From a checkpoint of a small transformer trained on Wikipedia.
Size: 15 layers, width 160, 2 heads of 64, vocabulary 3471, 11M parameters.
Each number is 128 + 24 x the weight over its row's rms, rounded and kept within 0 to 255. Layers, rows and columns count from 0. The size above them is the row's rms in percent of the matrix's.

# layer 6 MLP up, 1280x160, rms 0.248, rows 731-745, columns 0-159
size [111  95  89  99  99 108  90 117 100  99 103  99 113 107 100]
[[168 115 111 109 118 109 139 157 136 111 140 121 132 135 131 136 143  96 120 161 153 107 136  98 110 151 170 128 104 139 163  96 137 131 156 136 104 176 132 112  98 113 106 119 136  80 109 115 140 110  86 126 121 117 137 129 132 149 132 146 163 134 133 190 148 140 158 136 148 103 138 116  96 128  98 151 132 134 151 159  88 145 127 130 116 122 115  77 150 170 142 107 128 123 146 120 155  99 117  81  82 133 108 105 160 144 149 148 147 161 118 106 148 126  90 139 114 144 172 151 123 104 112 117 142  82 131  88 133 149 108 144 102 150  92 146 142 154  74  92 149 110 112  92  84  95 119 192 107 145 113 161 151 120 165 142 103 129 115  95]
 [115 103 109 116 119 171 107 149 134 135 124 142 131 135 115 142 109 151 177 127 134 124 107  97 151 152 180 140 100 119 144 142 133 157 145 127 141 159  80 136 154 172 102 126 119 104 144 126  72 117 120 118 170 142 159 137 157 141 140 117  88  86 132  76 119 116 137 181 158 107 127 141 106 177  94 170 124 107 105 134 138 123 138 132 117 133 149 145 131 146 138 109 144 143 143 131 167 134 137 166 144 107 124 163 114  97 160 169 167 102 126 138 101 118 127 151 117 113 106 124 153 169 142 139 108 138 131 141 133 152  90 168 111 154  83 149 111 162 108 124 116 128 115 119 151 144 123 125 120 107 126 119 135 151 171 129  95 159 188 199]
 [146 142 132 161 167 148 137  85 129 135 144 117 135 158 189 115 172 135 132 123 153 108 138 121 119 138  90 105 116 119 139  82 137 145 172  99 122 166 125 103 130 179 129 133 133 120 102 112 143 159 110 104 125 149 121 137 138  87 127 128 138 124  82 134 105 142 104  88 180 125  84 132 151 111 108 112 154 163 144 118 108 161 137 143  80 148 141  98 120 181 131 147 128 146 158 130 151  96 132 126 104 134  59 122 135 117 150 150  93 119  89 128  93 153 108 163 126 111  96 124 160 133 128 106 143 152 150 104 105 138 148 143 160 107 107 146 129 148 109 136 115 139 128 146 112 108 115 111 150  80 129 110  56 107 116 153 101 123 120 163]
 [ 76 123 100  96 128 137 104 126 115 132 125  76 111 154 103 115 148 120 164 103 169 133 122 124 137 134 130 103 126  87 134 126 115  79 108 138 161 110 123 136 105 128 103 174  93 125 111 138 142 104 149 140 169  96 112 116 127 140 109 140 133 110  94 156 123 173 140 122  89 142 167 115 101 123 125 110 126 103 145  94 144 150 124 117 163 107 137 140 148 145 164 148  83 153 133 138 116 132 116 107 138 197 128  98 106 131  89 124  91 173 118 118 116 127 110 150  98 134  98 102 115 115 139 127 106  70 159 103 174 155 113 132 168 164 180  96 121 159 144 115 184 112 117 129 151 164 124  87 143 119 115 129 130 118 134 153 105 145 132 142]
 [133 147 173 131 128 109  86 137 114 133 112  93 166 150 149 158 157 134 133 143 123  89 149 103 151 104 160 120 128 119 128 102 113 125 106 105 140 151 151  88 142 143 120 120 128 124 115 144 129 146 116 137 170 132 158 142  86 131  96 120 119 112 111 141 105 111 121 140 171 127 150 142 104 140 188 185  68  91 133 143 109 136  96 165 112 154 121 137 165 124 107 128  98  76 150 160  92 194 125 129 139 159 144 109 151 117 121 110 145 113 193 129 149 153  93 116 170  96 129 143 103 103 129 145 135 132 117 126  93 144 176 148 161 111 129 138 102 126 141 138 114 126 110 125 132 141  95 112 163  91 126 162 138 143 146 142 178 140 133 151]
 [122 152  84 118 123 113 115  97 111  99 118 138 135 103 111 132 126 128 129 134 151 108 106 112 178 117 153 116 106 152 127 159 165  96 150 134 125 114 170 150 114 118 102 153 138 161 137 143 119 133  92 120 121  94 117 115 114 114 112 118 100 169 140 119 125 122 112  78 116 157 156 100 104 119 147 145 135 110 115 151 157 144 153 109 166 124 183 165 121 125 138 152 127 152 174  50 139 135 137 122 174 107 111 150 125 148 123 162 142 105 136  98 137  70 156 119  97 102 135 111 136  94 141 129 153 101  90 124 135 204 104 114 132 141 126 155 122 112 142 163 103 131 115 124 124 100  63 159 130 133  94 115 102 121 140 152 147 118 164 102]
 [124  96 142 135 145 105 133 171 136 127 107 128 117  96 114 136 136 125 143 172 118 109 106 142 114 120 140 168 160 151  94  89 156 107 145 141 110 115 160  84 150 100 141 116 150 133 183 165  91  92 119 149 148 137 122 144 141 123 141 118 133 131 147 111 102 143  87 117 124 118 148 130 133 129 109 157 117 133  72 104  90  70  83 131 149 108 142  91 128 166 124 107 110 145 130 125  98 144 122 151 113 113 129 152 118 149 153 143 113 167 132 126 175 121 137 108 115 164 126 120 113 106 123 174  81 108 109 156 123 150 128  58 124 126  99 157 130 107  82  96 110 136 117 126 122 168 133 104 143 131 143 114 191 151  95 155  80 128 129 110]
 [124 152 113 122 111  84 161 130 104  89 105 141 113 114 136  97 119  99 114  99 117 130 142 129 120 144 147 142 124 106 128 114  97  91 100 130 117 138 109 147 114 143 141 130 152 110 116 102 112 181 120 134 136 136 120  64 149  72  86 129  89  99  95 107 121 136 128 112  79 148 115 140 111 127 126 171 159 109 134  71 152 102  85 110 154 143 155 167  96  76  92 142 159 159  94 161 161 136 137 114 147 141 126  90 127 166 112 169 151 129 124  98 141 122 136 137 118 141 109 111 111 108 179 155 110 151 133 126 141 132 137 104 110 103 159 128 126 104 104 117  93 140 142 109 141 106  89 148 151 130 137  82 134 153  84 135 131 112  87 144]
 [147  86 149 138 187 106 121 164 130 121 114 139  98 101 120 110 153 108 158 107 148 132 113 137 157  81 116 202 129 142 158 138 130 114 112 199 120 133  83 116 134 161 130 125 145 126 158 127 123 132 158  99 162  96 116 131 123  96 127 127 116 151  87 176 149 152 109 145 169 119 158 139 137 120 124 139 126 142 149 106 126 147 151 142 133 125 124 100  94 110 110 153  91 110 164  97 146 117 110 155 100 150 148 163 156 102 125 105 109 112 134 143 130 128 121 107 173 157 120 138  82  97 136  95 117 147 118 138 135 136 130  96 162 129 125 130 133 102 156 165 133 163 138 110 176  94 138 143 148  94 163  88 113 125 161  99 147  98 153 125]
 [108 103 108 100 114 104 142 123 149 146 187 168 127 144 130 156 165 136 158  91 156 125 121  56 168 149 140 115 124 117  98 120 140 164 149 105 141 142 127 104 137 170 125 127 141 121 133 142 186 170 167 113 121 105  87 119 119 129 146 105  93 110 112  99 105 112 126 145 155 148 141 151 117 105 109 123 169  92 139 108  86 134 141 111 135 121  96 121 118 131 170  83 140 136 128 118 141  94 129 122 100 118 136 152 140 150 159 131 113 136  99 136 111 110 134 109  99 136 123 178 138 103 178 166 136 101 134 131 122  88 106  62 156 138 133 157 108 115  95 136 139 101  99 117 112  86 153 113 108 133 120 100 130 167 125 106 157 150 109 127]
 [118 134 139 107 104 138 161 146  96 200 143 112 122 104 116 121  77 124 172 118 125 135 122 135  82 135 140 130  92 118 143 103  89 113 119 161 153 109 146 109 154 118 123 115  95 187 115  97 123 141 111 154 134  86  94 138  92 125  73  97 105  90 112 124 156 104 132  93 100 124 130 109 112  83 169 103 103 121 101 158 130  90 129 110 148 137 116 142 127 115 139 156 119 146 145 101 117 143  85 113 125  97 132 123 162  85 137 142 105 105 115 109 177 131 106 111 155 133  58 115 119 164 109 119 145 117  83 131 126 124 126 129 175 130 118 128 142 126 136 141 150 100 118 107 129 168 104  88 136 133 116 108 147 129 163 120 126 156 149 109]
 [167 126 190 137  91  97 139 141  89 141  99 103 130 113 143 161 119  59  98 117 118 127 150 116 168 123 152 113  85  95 129 112 118 102 125 124 122 116 114 118 108 200 149 100 116 141 151 123 113 147 172 134 139 141  85 140 170 135 137 133  93 109 117  88  77 155 132 132 141 145 123 145 129 140  99 107  95 100 117 130 156 111 155 108 157 154  81 127 101 111 139 127  98 102  83 122 183 125 157 159 110 177 123  98 130 114 125 119 141 114 134 167 123 108 139 150 115  98 151 115 118 151 118 135  89 165 134 132 136 119 129 168 146 127 111 123 141 160 140 113 151 136 105 131 144 107  89 101 102 132 113 179 138 136 149 121 111 128 130 140]
 [131 133 169 115 102  93 119 135 140 123 128 142 122 149 156 131 123  66 137 114 144 160  90 144 142 131 188 151 160 127 116 146  47 168  82 111 108 106 130 129 103 159  94 136 138 114 118 109 139 133 105  86 111 120 124 107 123 100  88 136 192  93 132 147 116 115 113 125 160 129 126  94 140  93 117 112 143  89 123 130 144 124 121 103 113 153  98 141 128 114 124 164 147  98 103 124 120 120  90 117 138 155 123  92 104 113 143 131 164 146 127 144 120 115 151 138  94 161  98 124 133  72 125 121 104 156 104 103 134 175 148 112 105 103 142  95  97 144 131 174 123 130 140 102 115 171  84 133 111 143 121 150 146  91 147 136 118 152 149 137]
 [136 127 139 130 136 130 130  79  84 119  88 127 128 148 133 144 149  99 129 102 143 133 141 109 160 129 134 105  90 143  92 141 164 121 190 102 120 113 140 131 136 149 121 151 141 169 130 107 169 112 127 139 100 130 148 114 103 148 145 141 162 127 167 135 108 129  89 165 154 101 146 159 119 154 103 157 126 153 121 116 143 117  61 109 138  93 109 145 106 155 123 163 127 145 111 124 120 138 118 123 107 126 141 150 109 162 103 163  58 120 159 147 133 143 120  87 125 103 121 120 107 154 128 146 163  91 122 185 164 152 123 134 137 161  90 167 135 132 114 141 157 119 135 129 124 102 167  88 112 106 147 116  59 139 167 112 144 114 116 143]
 [152  98 128 145 115 131 111 131 108 163 148 127 128 134 114 110 135 118  94 149 104 125 119  83 122 120  86 136  95  96 122 114 151  96 159 126 143 100 142 168 124 121 106 156 102 156 103 143 145  88 139 167 110 170 135 168 123 164 134 113  98 129 130 115 137 111 149  88 129 149 105 147 125 114 149  72  95  91  82 102 150 114 114 148 138 125 114 103 118 182 174 171 134 160 132 108  96  91 148 117 159 109 166 113 142 148 141 171  98 109 127 118 131 121 122 161 178 122 117 131  76 122 127 145 127 164 127 149 111 124 118 148 118 108 144 124 135 108  91 174 122 143  95 133  80 124 166 109 148 117 124  81 184 136 131 151 117 111 130 136]]
# layer 6 MLP down (transposed), 1280x160, rms 0.0435, rows 731-744, columns 0-159
size [105  95  92  96 100 101  95 111  99 102 103 101 114 104]
[[122 143 147 127 138 124 141 135 132 113 170 102  71 110 158 177 120 107 147 151 155 110 137 122  98 117 139  85 107 119 146 112 182 119 150 128 162 146 126 124 151 153 102 117  93 106 152 120 190 117 127 123  85  99 153 115 122 146 128 116  98 126 136 132 115 160 135 140 163 140 119 142 180 154 184 158 124 167 111 158 127 104 113 148 158 118 158 136 154 133 109 167 128 152 144 123 114  91 135 130 140  72 134 100 120 138 154 119 157  88 137 134 101 111 159 134 131 135 131  93 154 141 102 144 102 113 137 108 125  99 165 124 132 147 108 143 103 136  97  88 141 117 131 102 138 193 161 134 132 126  94 181 123 120  97 115 159 171 127 144]
 [123 118 149 125 117 142 101  98 121 162 178 100 167 149 106 178 144 129  76 137 143 119  99 120 112 150 116 128 107 113 134 103 163 176 154 135 118 119 136 145 120 150 159  91 133 153  95 105 135 148 118  89 133 102 112 109 174 151 143 127 119  97 143 157 165 139  83 143 122 111 147 177 107 182 140 114 127 100  91 155  65 135 104 143 130 133 138 132 143 124 143 147 130  97 120  63 143 157  94 135 121 142 135 176  91 181 120 137 102 102 130 143 102 122 133 145 128  95 180 108 129 139 120 123 111 158  97 123 172 134 125 145 111 127 129 111 152 115 125 142 118 143  98 100 145 127 125 113 103 129 183 151 100 126 137 105 153 121 141 135]
 [148 133  97  68  60  93 160 134 157 164 128 140 124 136 122 120 150 160 164 135 128 176 107 142 110 170 118 139  94 111 160 152 129 119  94 121 113 118 144 121 156 122 126 172 134 142  75 112 127 129 144 118 110 106 123 178 138 141 113 112  90  93 119  92 113 154 118 112 145 122 130 123 142 163 114  91 123 130 132 127  68 134 141 116 120 157 126 100 152 102 109 144 154 154 168 122 132 139 114 116 145 157 140 131 131 147 116 122 131 185 137 141 162 128 142 145 144 118 116 125 123 109 140  82 145 145  90 156  67 110 119 117 144 128 147  83 105 134 163 117  82  85 128 143 120 136 109 147 114 109 155 119  80 130 124 153 144 113  99 176]
 [137 100 150 164 156 123  99 150 121 122 126 129 149  83 184 148 140 116 140  91 184 123 173 120 137 150  68 131 128 138 144 133 167 129 155 112 123 106 114 159 111 126 133 110 127 113 143 133 137 139 170 122 131 162 162 107 153 122 133  93 148 123 176 149  76 142 164 132 104  94 120 138 101 149 160 118 129 105 100 163 125 104 135 136  83 168 111 170 156 125 137 112  97 149 120 127 126 147  86 127 166  97 129  94 151 114  99 102 128 128 124 123  81 132 124 126 112  89  89 128 133 107  94 108 115  87 143 131 138 120 146 126 128 154 108 159 133 102 146 103 116 122 100 123 145 154 125 161 150 156  64 100 111 160 135 132 162 122 149 151]
 [167 160 114 114  97 129 128 159 121 132 123 122 143  76 107 138 155 114 116 144 171 151 133 159 158 116 149 130 109 149 113 163 114 147  99  99 145 134 155 105 121 122 151 153  88 121 135 101 114  98 163 115 128 160 150 163 115  83 149 168 165 104 158 156 135 188 167  87 168 116 145  98 148 149 134 118  94 121 107 189 121 105 166 122 125 151 162 135 135 120 130 146 117 133  94 108 151 132 139 143 118 122  98 166  91 147 144 132 107 118 104 130 149 151 179 168 110 105 143 146 125 141  97 145 157 151 106 173 121 114 131  90  87 147 128 124 140 110 131 171 122 137 154 122 148 112 134 123 113 129 171 160 140 111 141 141 112  98  97 154]
 [149 120 133 171 177 104  96 153  69 113 168 118 106 135 212 168 126 131  78 148 124 131 116  99 132  84 147 123 131 128 126 116 138  83 139  72 124 103 120 138 137 132 100 147 136 136 133  98 146 111 128  95 107 125 122 127 152 146 133 154 125 172 143 161 110 110 118 108 130 152 127 165 105 130 118 131 162 119 111 110 135 133 148 117 150 108 129 124  96 155 122  75 135 117 102 148  97  97 162 130 153 156 121 109 168 110 107 123 149 171  93 138 147 123 124 141 159 143 140 134 116 114 114 121 144 145 115 129 166 126 115 112 177 138 139 129 107 111 174 101 111 105  94 113 113 154  86 120 143 138  97 163  93 114 119 136 155 144 148  76]
 [128 108 137 158 165 118 125 138 115 120 131 158 156  97 139  95 121 155 101 139 172 166 154  96 154 120 122  95 107 103 103 152 114  91 157  92 118  98 114 177 125 121 105  90 132 122 117 130 108 103 167 133 117 120 144 121 121 146 135 161 137 130 113 105 107 129 153 129 109 165 134 177 133 160 162 140 109  85 109 162 106 107 127  76 104  83 136 113 126 178 138 128 148 109 127 135 110 135 177 117 120  87 117 137 121 137 154 172 151 122 183 135 148 119 129 137 162 133 143 152 113 115  89 114  85 155 104  57 119  98 108 125 121 125 110 106  93 107 118 156 102  90 119 127 133 108 125 134 108 179 137 125 151 134 148 105 114 109 166 131]
 [155 118 115 115 141 142 141 122 158 113 132 132 117 154 126 100 114 138 115 131 118 155 117 147 116 118 121 117 122 107 165 136  96 142 112 180  85 120 104  96 124 120 169 135  90 156 134  81 145 114 155 156 143 116 128  97 177 128 151 112 111 151 130 143 141 113 127 155 107 143  69 164 126 129  98 120 125 108 131 158 120 145 126 138 140 129 144 129  70 131 112 179 113 195 128  99 141 178  95  82 163 143 112 127 100  80  91 114 148 112 152 115 105 155  95 148 134 153 108 147 105 153 105  88 141 176  98 119 134 110  80 116 109 117 139 113 124 111 146 140 106 113 141 109 157 137 142  90  96 155  97 118 128 140 100 153 166 110 159 102]
 [114 137 102 123 150 120 140  88 141  80 113 127 153 155 135 120 124 115 116 118 143  99 138 181 139 156 130 124 145 114  96 151 141 105 124  91 110 160 140 143 102  94 103 114 127 151 127 115  86 133 128 151 134 158 137 110 151 111 120 100 105 156 166 128 103 122 121 138 112 112 162 108 139 113 169 129 129 117 115 120 177 138 111 137 160 153 105  98 112 120 195 135 111 139  93  97 156 149  95 160 139 136 159 138 147 123 111 123 143 136 130 135 124 140 141 131 143 130 152 118 182 118 108  88 118  98 114  95 155 100  82 145  88 103 139 116  79 141 121 144 164 135 144 172  86 155 131 153 179 157 124 112 107  51 126  97 150 120 160 155]
 [126 151  82 104 141 124  92 126 127 135  91 140 118 102 124  93 135 149 144  97  85 155 152 166  87 181 153 147  90 141 129 101 114 156  78 114 133 124 113 131  89 130 136 121 131 162 110 158 113 179 135 115  99 104 136 139 133 139 111 143  94 148 108 120 151 117  97 152 116 123 154 149  94 163 151 165 109 147 152 113 141 113 127 146 114 119 115 104  52 113  88 113  97 127 122 150 125 157 141 155 153 109 103 110 116 117  70 122 131 130 101 153 169 120 141 103 132 135  88 127 130 103 106 149 132 135 105 137 145 130 128 136  81 126 112 108  75 133 124 142 148 143  98 102 140 104  80 108 124 160 139 137 134  76 159 130 117 149 127 169]
 [116 103 167 179 133 122 151 119 140 124 131  84 146 122  98 149 136 168 122 138 159 151 155  87 114  90 110 112 169 138 129 108 132 106 147  67 167 119 152  70  79 140 129 108 138  89 155 162 145 155 124 107 131 148 139 128 111 152 100 113 168 111 142 123 115 118 154 121 161 144 142  96 166 182 114 114 144 147 118  95 172 105 134 158 148 147 155 143 160 139 162 105 132  99 117 148 131 133 107  79 111 144 112 105 104 133 102 131 107 135 142 134 131 131 156 147 108 161 111 131 139  80  67 114 122 107 159 165 120 143 134 146  98 113 143 122 151 111 131 167 112 120 117  91 126 126 171 145 123 137 103 176 142 131 130 152 125 134 128 134]
 [108 143  87 105 127 121 110 132 107 101 115 168 135 114 128 127 148 157 131 155 157 139 127 165  94  84 108  97 174 104 120 140 113 110 142 128  90 110 130  98 118 168 151  99  99 132 161 110 150 114 105 134 116 117 154 117 118 136 142 125 163 154 107  88 150  54 168 149 101 151 114 171 130 142 114 170 120 110 152 125 159 157  98 146 133 101 174  92 117 148 107 117 111 153 119  67 135 153 120 114 149 119 129 156 132 108 155 156 127 118 147 135 138 139 125 148 128 142 101 125 121 136 154 126 114 142 122 172 108 127 150  97 197  92 158 117 161 143 166 121 133 114 127 169 114 153 145 127 150 111  92 109 142 133 151 119 161 147 115  81]
 [164 107 147 144 101  82 150 162 124 104 155 123 141 151 173 111 138 132 129 108 108 176 163 158 121 131  98 144 133 147 108 118 105 103 106 124 142 154 124 162  78 146 109 151 115 123 153 161 143 144 109 114 111 106 113  80 147 103 114 136 170 109 147 158 143 149 167  91 171 132 126 102 141  66 122 125 102  96 116 125 158 102 125 110 101 141 102 124  99  78 100  89 117 127 161 100 168  92 107  93 128 168 113 142 119 141 159 153 127 138 150 145  78 110 110 133 107 139 147 150 116 122 127 165 107 107 147 149 166 111 120  86 175 102 157 157 132 135 157 146 131  95 141 100 125 123 127 117 127 148 135 135 143  87 142 111 118 108 120 135]
 [130 105 176 208 116 129 122 108 147 142 150 113 127 135 140 127 130 126 104 119 141 143 145 127 141 120 118 139 127 135 205  96 120 120 142 140 148 112 142  95 121 119 154 139  99 107 109  80 131 120 146 159 131  79 110 128 177 127 111 140 136 180 120 115 116 124 165 130 137 108  64 151 162 129 171 130 155 143 141 139 144 153 122 126 111 108 124 117 116 139 142 117 182  98 105 117 109 132 132 130 127 121 119  99 133 145 104 103 167 123 117 100 147  83 140 147 116 134 134  87 157 158 131 129 150 174 136 116 123 153 164 109 144 185 148  95  63 132 138 110 105 115 103 144 111 137 123  94 129 106  92 131 136 114  77  89 144 110 125 110]]
# layer 6 MLP gate, 1280x160, rms 0.235, rows 732-745, columns 0-159
size [ 98  89 101 102 106  96 103  97  99 104  96 105 104  98]
[[123 107 133 146 152 149 104 141 151 104 114 129 141 109 151 162  90 109 132 139 143 140 149  87 115 136 130 138 146 153  55 137 156 154  96 129 120 161 128 155 111 156  92 122 135 110 106 174  77 121 152 105 117 138 124  87 148 116  91 157  88 110 142 148 124 141 151 201 111 121 127 143 148 162  96 120 108 121 104 156 135 111 132 132  97 142 154 142 159 142 174 139 113 141 129 156 137 142 122 156 164 130 149 167 127 125 113 148 165 123 139 120  93  88 105 111 111 158 106 125 146 104  70 114 145 101 101 108 128 174 125 127 124 131 109 166 117 129  92 120 108 120 121 101 136 163 133 158 151 104 185 130 127 163 134 133  76 109 116 129]
 [141 122 107 104 111 119 151 121 167 101 151 114 172  96 149 151 127 132 133 134 115 120 116 127 133 102 104 167 178 159 129 133 125 157  98 185 131 115 108 133 110 113 133 136 134 147 170 105 145 106 114 161  92 132 111 168 103 148 118 160 129 111  78 148 205 116 105 110 135 114 129  82 102 150 103 140 165 115 109 133 109 129  90 126 144 144 112 165 137 104 183 114 105 175 158 153  88 168  91 120 112 132 109 150 109 115 151 138 124 125 151 119 183 140 154 139  92 137 144 101 153 113 127 141 146 147 127 140 119 130 127 137 133 117 138 144  85 155 138 157 107  97  91 110 173  94 157 124 129 132 133 104 158 108 139 156 154 147 131 150]
 [100  99 130 134 137 147 138 101 132 118 148 114  95 153 123 124 164  97 136 131 118 125 149 110 175 102 123  92 123 103 108  94 105 127 133 118  97 157 138 103 139 124 117 156  84 112 120 176 175 114 162 143 126 100  90 135 119 167 143 114 125  77 122 108 116 169 180 181 117 130 134 107  70 139 127  98 131 115 126 113 122 108 125 133 131 128 139 119 192 176 132 145  98 155 144 161 109 123 133 176 142 118 149  51 119 132 123 141 167 116  95 111  97 115 124 112 115 135 125 117 134  96 175 115 128 131 179 144 163 154 171 105 125 114 124 124 138 107 134 108 190 129 133 131  99 135 117 125 153 128 108 110 100 140 140 141 136 143 137 122]
 [152 139 194 149 104  99 111 156 124 144 137 127 149 115  77 123 174 118 129 146 138 126 123 120 142 119 125 202 133  96 108 126 102 175 145 119  96 143 133 150 117 103 124 139 160 110 144 108 111 160 166 133 124 120 152 136 115 109 115 100 120 136 139 167 111 117  87 141 129 134 196 105 127 125 158 156 128 146 114 124 169 144 149 154 117 136  96 169 129 136 142 127 135 156 133 127 111 145 194 140 138  88 151 144 122 126 127 155 122 128 113 147 147 166 115 155 170 122  94 155 107 123 133  94 155 110 114  72 154 149 163  99 131 193  97 159 139 115  99 125 123 149 124 154 137 122 123 163 128 128 134 125 152 118 104 175 125 126  95 111]
 [109 168 145 110  95 167 146 130 102 130 104 130 180 165 144 158 144 129 114 140 114 123 138 102 134 150 141 101  81 107 109 141  98 145 156  62 132 147 148  89 133 150 126 173 124 131 105 198 160 159 119 104 105 109 125 134 159 111 129 152 147 138 175  79 147 135 186 130 131  98 120 129 156 156 137 154 149 142 115 120 151  81 132 137 166  92 121  91 132 134 116 104 103 114 125 148 104 117 147 127 133  86  81 153 141 135 125 121 142 134 128 123 125 115 110 149 131 110  67 148 128 154  90 109 113 114 102 144 129  98 122 139 123 156 139  89 120 168 119 147 111 131 174 171 116 137 121 156 140 119 123 132 145 136 110 117  93 106 157 130]
 [150  97 124 113 162 156 119 162 167 123 137 140 123 168 164 140 106 133 132 151  98 117 143 142 133 128 134 164 107 139 130 119 113 130 112 189 123 124 159  92 174 106 112 103 129 160 172 132 133 153  91 143 110 138 133 132 164 122  62 171 122  83 128 183 105 122 108 120 172 141 119 118 143 101 113 104 110 144  95 113 134 107 126 147 141 162  73  96 140 156 124 151 111 158 158 139 132 152 152 108  99 152 107  80 130 110 125 140 118 122 137 146 143 134 169 135 132 136 155  77 139 109 137 123 168 129 158 137 148 171 145 139 142 120 103 106 126 135 105 115 143 149 123 127  90 179 170 132 103 144 123 136 124  85  94 116 136 102 164 128]
 [108 116  97  91 135 132 172 110 142 160 148 135  84 147 167 123 152 142 146 115 147 129 102 136 129 101 146 127  92 108 104 162  97 147 135 128 119 168 116 131 118 156  98 121 127  87 152 157 115 173 137 142 131 150 115  58 155  97 100 143 132 126 106 127 144 147 117 167  97 135 123 120  95 108  94 107 137 137 138  86 133 138 136 121 110 134 136 165  89 118 153 135 120 153 106 111 101 152 129 155 106 127 118 117 130 112 104 119 116 180 180 121 141 182 107 105 122 158 154 120 131 108 166 151 143 166 138 106 168 142  86 166 126  96  96 132 130 132 117 108  88 134 143 109 125  99 106 125 140 110 136  83 116 171 167 135 138 115  75  93]
 [101 104 103 118 141 141 147 162 117 127 147 150  89 154 114  79 144 139 151 109 138 113  62 146 116 137 123 186  72 138 161 161 173 133 134 145 132 139  92 169 164  86  86 141 122 115 129 186 128 130 129 143 108 159 119 114 131 130 144 122  88 134 148 143 129  81 133 161 105 105 120 154 123 141 189 119 121 123 135 162  97 133 140 157 126 108 129 121 107 128  81 128 122 123 144 114 116 156 110 161 148 120 170 138 150 134 136 125  90 124 111  80 142 143 138  99 134 167 129 128 156 155 130 146 101 156 114 125  75 152 102 126 119 142 147 144 174 135 146  97 114 126 134 121 122 148 123 134 100  98 116 132 128  78 121 130 111 111 158 172]
 [144 149 109 126 163 117 121 148 150  70  95 141 123 126 113 106 102 117 158 156  88  75 121 119 124 156 145  96 139 133 132 126 119 166  98 113  93 115  85 155 130 125 113 125 151 118 176 108 132 129 134 155 129  97 124 100 136 127 125  96 140 145 147 169 112 112 131 131 128 166 132 135 122 152  90 136 116 121 101 132 124 160 124 140  81 107 154 137 120 145 135  90 143 177 119 157 114 118 125 151 170 143  50 121 104  87 124 113 146 101 129 134 148 124  69 124 136 122 155 124 208  90 109 118 145  83 143 117 155 171 100 124 121 120 126 118 125 108  93 122 149 140 144 142 141 120 173 109 106 125 146 156 110 162  92  95 123 131 118 131]
 [119 108 146 112 173 121 129 109 121 155 139 146 162 100 120 156 132 153 136 115 135 105 120 114  99 131 143 140  85 147 140 131 145  90  66  78  88 102 179  98 123 164 159 118 146 168 119 137 144 104 119 137 102 120 118 118 142 142  70 134 128 123 161  80 135 138 135 131 109 130 144 157 113 157 170 147 145 147 135 119 154 165 121 124 115 136 128 113 140 158 110  89  83 150  99  98 119 126 179 147 138 128 136 161 141 112  96 157 142 153 132  61  86 136 109  91  81 122 146 123  93 123 131 142 116 127 130 110 104 133 137 114 181 138 120  76  90 118 141 149 101 134 128 129 134 149 118 143 132 157 132 134 127 128 169 175 152 132 145 156]
 [151  79 135 122 148 149 136 124 169 137 114 159  93 152 127 105 111 140 125 125 144 124  77 113 143 169 128  76 127 155 133  97 125 167 116 143 153 155 124 157 132  96 131 132 173 124  96 142 143 146 145 144  83 148 123 109 133  71 150 146  95 113 126 181 151 153 131  81 137 117 144  94 164 114 149 102 155 130 105 128 127 195  94 167  99 153 149 159 148  87 146 163 146 126 116  91  99 109 141 113 158 161 125 130 148 115 149 120 121 105  95 135 148 152 117 145 123 158 134 125 181 143 133 128 115 150 118  92 151 174 106 122 139 172 115 121 104 131 148 155 124 131  99 121 129 156 124 157  82 131 143 120 125 123  94 122 123 106 147 118]
 [160 120 155 141 122  98 190 114 137 116 154 123 133 147  93 131 161 133 148 143 149 142  94 117 149 128  85 144 119 126 115 137 102 182 118 112 148 109  92 107 136 155 116 162 105 141 112 138  82 152  93 136 170  99 141 126 182 168  70 143 144  97 134 183 112 131 150  94 154 143 135 165  86 127 135 149 139 112 133 115 128 129  87 164  99 146  99 120  79 110 121 124 114 122 133 117 137 111 135  89  95 127 157 140 113 138  89 131 145 128 159 100 143 128 142 136 149 153 146 120 183 103 156 144 139 148  81 114 143 103 122  86 160 118 121 129 122 160 120 131 127 125 124  75 136 168  91 109 101 147 120 137 123 122 116 150 134 119 110  98]
 [164 153 116 132 116 122 123 154 125 133  85 132 116 132 137 124 102 106 149 131 117 122 108 168 144 116 145 138 125 140 104 137 130  98 120  63 114  85 107 128 157 116 149 136 114 128  99  85 153  72 181 135 143  88 155 104 159 126 153 110 119  89  77  98 127 119 149 115 106 120 141 120 147 130 107 101  97 173 117 134 133 135 134 124 128 166 109 133  96 110 146 143 149  97 102 161 167 121 127 103 159 120 153 158  97 143 103 121 156  74 127 151 119 161 178 128 138 146 139 144 155 138  88 126 115 121 101 164 151 124 149 114 137 138 150 123 106 157  99 125 106  99  93 148 174 155 190 140  92 146 140 127 144 142 184 123 150 132 129 118]
 [ 67 116 113 115 113 140 119 148 128 102 152 140 135  87  53 136 165 155 113 140 143 124 164 167 151 130 131 146 149 150 144 130 115 129 173 139  87 111 146 127  96 125 132 118 165 134 138 110  67 125 116 143 123 111 141 106 130 122  83 100 165 122 132 164 120  88 125 122 119  94 108 135 108 145 118  99 144 150 131 106 117 102 115 111 165 134 119 123 150 121 121 165 104 169 168 146 130 139  78 111 141 154 128 122 125 124 124 143 144 111 168 121 158 128 155 121 137 128  98 136 132  97 153  88 146  96 132 188 117 124 163 147 119 152 135 143 146 129 103 105 192 121 150 137 152 121 105  88  86 113 136  98 103 130 166 149 151 116 165  96]]